Weights of a small transformer language model.
Size: width 224, 5.38M parameters.
Training: a variant of Adam for these matrices, 130M tokens, 11181 steps.
Each number is 128 + 32 x the weight over its row's rms, rounded and kept within 0 to 255. Layers, rows and columns count from 0. The size above them is the row's rms in percent of the matrix's.

# layer 3 MLP down (transposed), 640x224, rms 0.119, rows 335-349, columns 0-111
size [100 101 103  99  97  94 102  97  95  99  93 101  96 100 104]
[[109 154 135 137  77  93 119 146  78 138 107  86 171 144 109  58 137 188  99 140 136 142 104 115 134  89  61 150 153 118 180  81 169 139 116  79 137 106 162 125  65  99  36 133 161 118 130 107 200 160  81 132 133 179 131 127 129 138 113 117  59 162 174 154 125 137 148  87 141 164  89  72 168 135 126 126 134 184 106 145 135 116  96 141 131 152  77 173 162 162 141 104 141 183 143  97 138 123 167 151 194 102 101 132 100  98 101 138 139 107 184 115]
 [139 121 116 162 107 158 151 124 164 133 185 133 158 110 146 153 130 183 157 154 159 179 138 203 113 150 170 189 111 111 159 137 174 165 196 165  93 121  65  81 118 100 129 104 152 128 137  79 101 129 130 149 156 170 152 109 114 109  72  95 133 149 168  73 124 110  85  69 129  95 206 170 156 127 116 101 165 113  47 140 153  52 150 151 100 168 155 111 181 131 139 142  99 132  81 117  77 158 122 129  91 175 120 103 151 136 133 129 134 147 117 151]
 [ 52 161 194 139 150 162 132 102 139  75  54 126 122 149 144 153 111 116 190  87 130 114 168 184 147 106 184 208 150 123 141 133 149 154  53  75 144 128 144 171  11 137  99 152 185 144 130 154 156 113 156 109 126 240 148 104 146 128  79 107 123 180 172 134 149 127 113 101 129  96 110 123 115 150 150  93  81 155 132 124 154 156  56 136 162 101 102 161 156 152 132 119 160 156 120 172 155 147 144 170  93 119 132 162 162 111 132  86 155  66 158 126]
 [129 143 129 105 128 120  89 116 116 189 157 160 167  74 153  35 130 113  88 122 126 152 156 123 151 212  93 123  93 145 114 138 127 116 174 159 119 136 147 114 132 115 115 105 171 123 154 143 127 100 100 121 173 161 169 109 110  52  71  92 183 125 119  75 141 143 130 119  49 118 120 123  30 194 156 136 149 147 123  47  87  99 101 161  85  68 160 123 107 125 109 116 171 195 118 131 150 114 168  88 126 133  92  95  96 135 127 112 154 123 132 140]
 [112 178 122 137 101  84 164 116 161 180 181 113  98  97  87  66 126  73 120 100 161 116 143 129 131 152 139  90 127 109 123 147 148  75 107 106  83  82 150 121 193 125 130 166  93 132 137 117 128 108 138 103 144 145  87 127 105  89 136 169 129 120  98 140  93 110 129 139 111 139  67 152 116 100 128 125 134 174 123 159 132 177 117 154  94 103 110  90  88 116 150  85 139 101 104 151 137 151 174 164 153 135  87 158 151 182 154 187  64 156 126 144]
 [140 116 120 143  15 136 143 154 142 118 166 183 122 133 183  84  79  63 145 133 156  38 110 131 140 113 112 145  92 179 205 146 160 150 142  75 126 122 124 107  88 112 135 160 141  32 109 124 132 157 182  79 122  69 107 128 151 133 121  83  92 128 140 139 175 173 103 109 130 158 117 137 109 189 137 107 150  83  99  96 175 148 114 124  97  83 122 103 161  95  63 101 119 125 199 180 118 149 106 109 131 137 110 136 101 129  64 129 127 143 113 108]
 [104 155  64 111 124 100  39 121 103 190 182 107 156 156 115 161 146 127 115 117 128  85 153 139 158  87 134 103  94 118 155 150  85 132 120 135 116 120 152  83 100 109 121 132 139 166 110 116 143 138 115 124 164  97 158 122 181 146 111 112 120  60 120 169 144 136  91 127 156 108  90  97  93  58 114 102 168 150 149 102 146  93 144  95 162  89 139 133 134 176 158 145  90 151 153  96 121 135 105 161 145 170 165 150 101  80 124 164 116 119 127 102]
 [ 52 108  88  62 126 142 133 166 126 147 109 136 105 128 111  92 126 117 142  78  77 123 128  94 149 124 101  97 163  86  76 106  93 159 141 165 139  96 110  97 122 167 150 128 159 128 137 147 112  94 138 147 121 137  59 131 156  96 132 147 143 150 181 147 121 131 106  92 154 111 107 147 190  98 115  59 126  82 135 107  78 186 163  99  99 116 134 133 108  92 183  95 112 184 129 136 172 174 163 147  44  86 157 106 106  65 170 114 154 108 145 196]
 [141 140 157 131 117 102 113 144 121 120 130  90  99 166  85  70 177 121 137 138 155 143  75 154  97  93 138 181 159  88 235  99 136 161 111 130 134 120 149  33 134 188 117  69 105 114 100 148 103 150 102  85 122 147 204 121 147 162  95 138  89 127 100 154 204 176 172 149 141 162  84  95 115 142 136 102 107 116 123  38 122 161  85 116 183 164 148 106  98 152  58  97 158 155 109 153 105 116 124 160  98 141 169  96 140  80 141 154 135 179  85 162]
 [170  93 116  95 121 167 143 181 151 132 140 146 155 107 101 133 115 129 170 123  90 127 111 105 190 114 144 120 134 124 142 140 101 136  60  95  52 155  97 169  70 157 106 147  84 126 165 128  86 134 125 104  63 211 138 157 127 149 129  86 127  68 132 148 140 126 145 106 177 161 189 130 121 105 118 141 161 138 118  83 165 158 132  70  98  96 101 109 119 108  98  89 149 110 135 141 128 165  73 157 149 101 126 142  83 108 137 113 121  94 121 137]
 [170 128 128 112 113 179  92 123 177 157 174 111  39 127 156  81 115 128 113 140  86 133 125 140  89 127 184 118 126  38 166 103 134 161 107 125 103 114 158 173 112 161 144 124 142 196 155  86 153 159  88 186 131 153 110 137 132 134 133 164  86 145 143 134 119 160 124 121  92  61 141  86 139 135 136 145 159 102 133 155 159 197 129 164  96 135 176  72  93 135 148 149 151 164 117 108 117 102 105  78 124 119  72  90 135 126 118 124 121  99 129  82]
 [141 195 125  61 116 142 109 157 191 113 166 150 112  88 144  81 154  90 169  85 134 195 127 178  75 107  96 158  73 202 156 144 154 163  72 132 228 130 127 187 137 154 146 103 107 109 115 109 170 130  93 117 173 137 121 195 183 130 151 151 117 130  74 145 110 111 139 141  93 108 119  92 135 146 156 119  84  61 183  99 143 134 176 119  91 133 109 112 112 108 111 124 113 123 121  74 109  92  91 136 148  80 113 125 187 144 138 159  83 137 146 105]
 [107 113 123 114 115 107 117 133 109 140 146  98  81 121 150 173 167 179 101 116 147 124 146  90  76  80 110 137 142 131 131 163 110 106 147 130  67 124 162  40 153 105 158  80 140  82 109 136  78  97 215 119 128 117 142 109 141 114 152 100 138 139 113 179 186 128  82 130 124  88 143 126 152 149  82 100 143 124  96 125  94  70 149 120  87  89  72 144 181 125 147  86 123 145  94 100 147 130  66 143 115  74 153 156 167 163 129  90 148  98  93  62]
 [119 123 168 173 173  74 110 116 155  70 179 101 123 186 119 138 128 143 143 158 130 115 106 123 137 110 125 105 135 132  99 189 121 132 173 123 113 173 145  93 147 181 151 135 154 111 178  88 176 137 107 207  89 179 178 123 155  88 118 104  90 154 126 145  96  79 144  79 137  55 123 140 158  83 102 191 164 171 103 116 115 128 126  89 188 106  86 107  55 101 113 159 110 106 154 183  92  96 160 129  77 114 120  81 138  91 156  72 162 130 122 157]
 [131  98  83  98 172 138 157 166 165 140 161 111 107  75 121 104  74 211 142 193 153  98 159 152 106 135 148 100 183 150 140 165 164 177  56 136 161 148 125 117 171  90 118 155 163  99 122 122 126 144 136 132 135 190 148 133 128  92 155 111 131 140 132 129 120 160 102  94 138  98 178 173 146 183  80 101 161 114 192 142 122 121  92 113 105 121  57 164 151 138 141  98 183 117 143 144 135 104 137 139 121 154  66 136 128 161 136 106 178 128 122 154]]
# layer 3 MLP up, 640x224, rms 0.123, rows 336-349, columns 0-111
size [100  97 102 102  96 108  92 103  96  97 112 110 108  98]
[[160  63  87 100 111 118 149 131 150 146 173 176 192 177 136 130  89 134 160  95 100 193 146 170  87  88 131 103 153  86 152 131 187 134 151 150 105 136 117  95 167 141 126 102 132 101  93  77 125  83 118 169 160 114  68 141  91 104 100  74  99 158 130  85  90 145 124 104 143 152 157 122  87 154 146  99 153  79 109  96 115 102 158 145 161 123 113 151  53 165  61 173 132 101 136 181 128 208 112 101  85 129 134  86 117 172 139 122  83 150 152 110]
 [102  81 182 109 115 132 127 159 199  82 101 124 139  86 162 108 117  81 158 114 105 151 164 189 123 131 132 157 132 132  50  95 146 201 109 128 146 132 167 189 115 127 117 104 139 117 179 144 111  79 102  58 154 132 183  74  78 116 135  69  72 139  62 133  69 111 112 110 132 123  75 143 123 169 152 114 124 120 104 185 147 144  60 157 147 188 136 172 139 181 160  95 163  95 154 173 129 180 175 108 107 132 131 100 112 135 154 145 160  94 160 139]
 [167  96 130  96 165 126 126  94  95 150 122 119 121 150  78 133  98 180 138 115  48 175 164 159 148 152  90 149  67 128 135 141 113  97 143 126 149 132 107 111  89 120 110 132 122 100 118 120 104 113 141 166 147 128  64 157 133  77 129 101 185 161  85 187 111 119 106 133 179 136 134 153 112  95 168 145 126 106  99 166 155 108 172 129 115 150 165 136  80 142 116 177 103 174 121  87 110 115 173 101 162 203  82  78 110 145 115  67 186  22 116 151]
 [152 129 178 182 126  64 147 144 107  84 133 190 145 122 108 138 130 154 135 178 151 166 159 115 131  99 155  69 118 149 125 169  83 102 135 156 135  43 113 133 112 123 103 176 132 145 131 132  85 118 171 108  96 127 131 150 164  48  99 132 120 157  89 213 147 132 129 103 104 114  98 162  89 119 123 136 156 108 136 154 120 120 122 122 115  96 113 130  83 120 129 143  89 103 109 161 139 111 116 125 134 139  89 128  82 110 148 166 126 184 128  90]
 [138 133  64 105 139 113 167  93 100 111  97 116  49 144 108 120 183 162  54  85 132 102 115 110 122 136 108 119 106  93 144 126 145 132 161 189 129 146  81 120 118 118 130 161 121 146 126 107  86  83 145  62 121 134  85 116 153 121 152 162 103  67 214 140 196 139 165 159 157 172 165 149 144 118  69  65 127 141 163 100 128 159 100 150  80  42  88 130 152 101 115 148 126  59 136 106 167 124  95 141 104 156 121  95 168 180  97 117 136 119 190 159]
 [140 155 120 116 156 174 195 137 103  68 124 167  80 163 152 182 106 161 102 118 146 129 114 186 142 116 127 137 182 105 185 126 145  58 140  91 171  79  91  98  99  78  80 105 157 180 115  90 123 125 127 190 100 101 142 133 101 135  62 100  87 169 133  96 130 255  74 173  86 182  82  76 104 147 127 120 113 159 123  91 101 104 135 106 148 152 120 135 123 158 150 131 118 170 126 134 134 128 119  90 136 127 123 100 174 133 133 156 118 158 116 129]
 [111 190 136 148 105 134 130 162 137 131  97 172 136 107  93  93 138 115 178 168  59 135 131 150 152  71  79  74  97 134 116 154 126 200 189 180 184  78 164 102 174 124 154 108 109 100 174 155 185  77 147  91 127 116 136  76 137 113 133 172 141 128 158 123 163  96 117 109 125 128 146 110 156 113  58  86 139 161 124 195 126 163 132 158 115 166 113 121 109  99  85 121  65 122 144 165 172 165 197 132  89 179 131  60 131 175 122 130 159 124 198 166]
 [161 122  73 128  83 115 114 134  99  97 173 140 129 175 136 195 156  90  72 132 142 157 144 158 121 142 175 161 157 106 128  98 121 124 144 165 135 152 126  55 127 156  71 188 117 211 194 132  99 131 146 130  83  70 100 172 120 114 124 108 120 119  80 111 157 105 155 164 128 125 137 109  94  91 122 123 124  97 168  80  98  94 120  68 136 153 135  97  82 114  86  75 109  97 161 118 121  90 173 142 123 163 197  96 143 167 153 136 119 114 138  55]
 [154 198  98  99 112 114  98 103 136 124 149 159 103 144 100 170 111 121 183 129 117 112 208 109 169 153 126 164 141 146 158 145 128  91 124 107 103 151 142  79 145 153 161 144 155  89 109 144  87  92  92 125  89 154 101 112 152 103 209 113 159  99 155 110 103 169  86 114 161 106 188 160 168 138  50 141 160 137 145 160 115 121 120 184  97 156  78 121  92  70 112 125  78 142 165 107 131 129 111 130  89 175 154  88 193 121 152 112 130  79 164 161]
 [ 98  76 151 117 115 137 121 142 126  83 174 125  69 125  71 188 100 161 158 164 122  50 143 134 138 103 123 151  95  91 190 140  95 180 123 162 116  32 115 141 146 159 156  73 139 188  95 121 126 139 133 148 130 171 157 178 176 196 121 178 108 175 108  79 178  72 137  85 133 130 147  96 163  52 123  76 132 117 111 108 110 177 141 136 111  75 137 115 186 166 140 131 177 106  97  83 133 104 141  99 175 117 127 155 106 134 120 158  89 125 175 120]
 [136 189  94  88 135 138  66 110 191 172 115 134 157  76 151 112 123 133 128 147 163 102 146 147 179  82 121 207 146 117  81 111 113 130 120 151 129 132 121 130 137 122  93 172 133 132  87 161 180 142 139 163 158 132 154 131 123 171 193 123 112  87 130  98 155  88 121 191 128 130  72 154 105 125 149 113  84 104 109  82  57  81 133 149  75  72 134 132 101  77 176 110 140  91 136 114 123 103 144 173 116 118 119 184 157 166 129 177 134 109 153 160]
 [113 188 186 102 100  99 102 119  61 165 103 164  70  96 163 113 144 214 111  84 146  87 173  73  65 140 141  74 180 187 167 146 135 128  90 169 102 147 179 122 152 154 170  96 110  94 147 163 183  64 164 183 142 118 105 175 184 203 115 113 121 123 146 159 118 125 134 119 108 130 186 121  68 117  90 150 160 131  98 150 127  96 157 117 152  94 129  96 138  83 115 147 127 111 143 130 107  72  92 146 104 152 112 141 173  76 152 148 116 137 130 139]
 [ 97  80 121 134 144  94 125  90 132  73 174 152 117 147  71 146 155 163  95 105 144 140  52 169 153 158 138  87 106 163 120 135 122 146 130 119  81 165  55  80 158  74 115 144 174 201 182 189  92 180 145 154 136 133 181 119  86 115 144 134 146  90 131 107  97 131 170 133 142 132 148 184 146 202 111 135 115 147 111 104 169 154  33 165 183  83 133 202  89 117 146 117 137 122 170 151 115 151 177 157  98 131 142 151 186 138 124  97 143 138 128 158]
 [ 86 174  96 128  91 126  86 124 122 132 117 116 182 178 146 129 122 209 130  95 109 117 156 134 141 142 144  78 164 163 121 126 120 131  76 157 126 163 118 130 143 130 104  89 157 115  82 156 179 175 167  79  61 111 155 158 162 104  75 142  93  91  77 142 133 112 108 158 110 187 140 158 124 114 107 130  71  90 121 138 124 124 181 122 142 182 156  92 101 107 137 112 114 117 160  84  88  90  69 142 150 106 138 162 177 115 203  96 153  79 153 135]]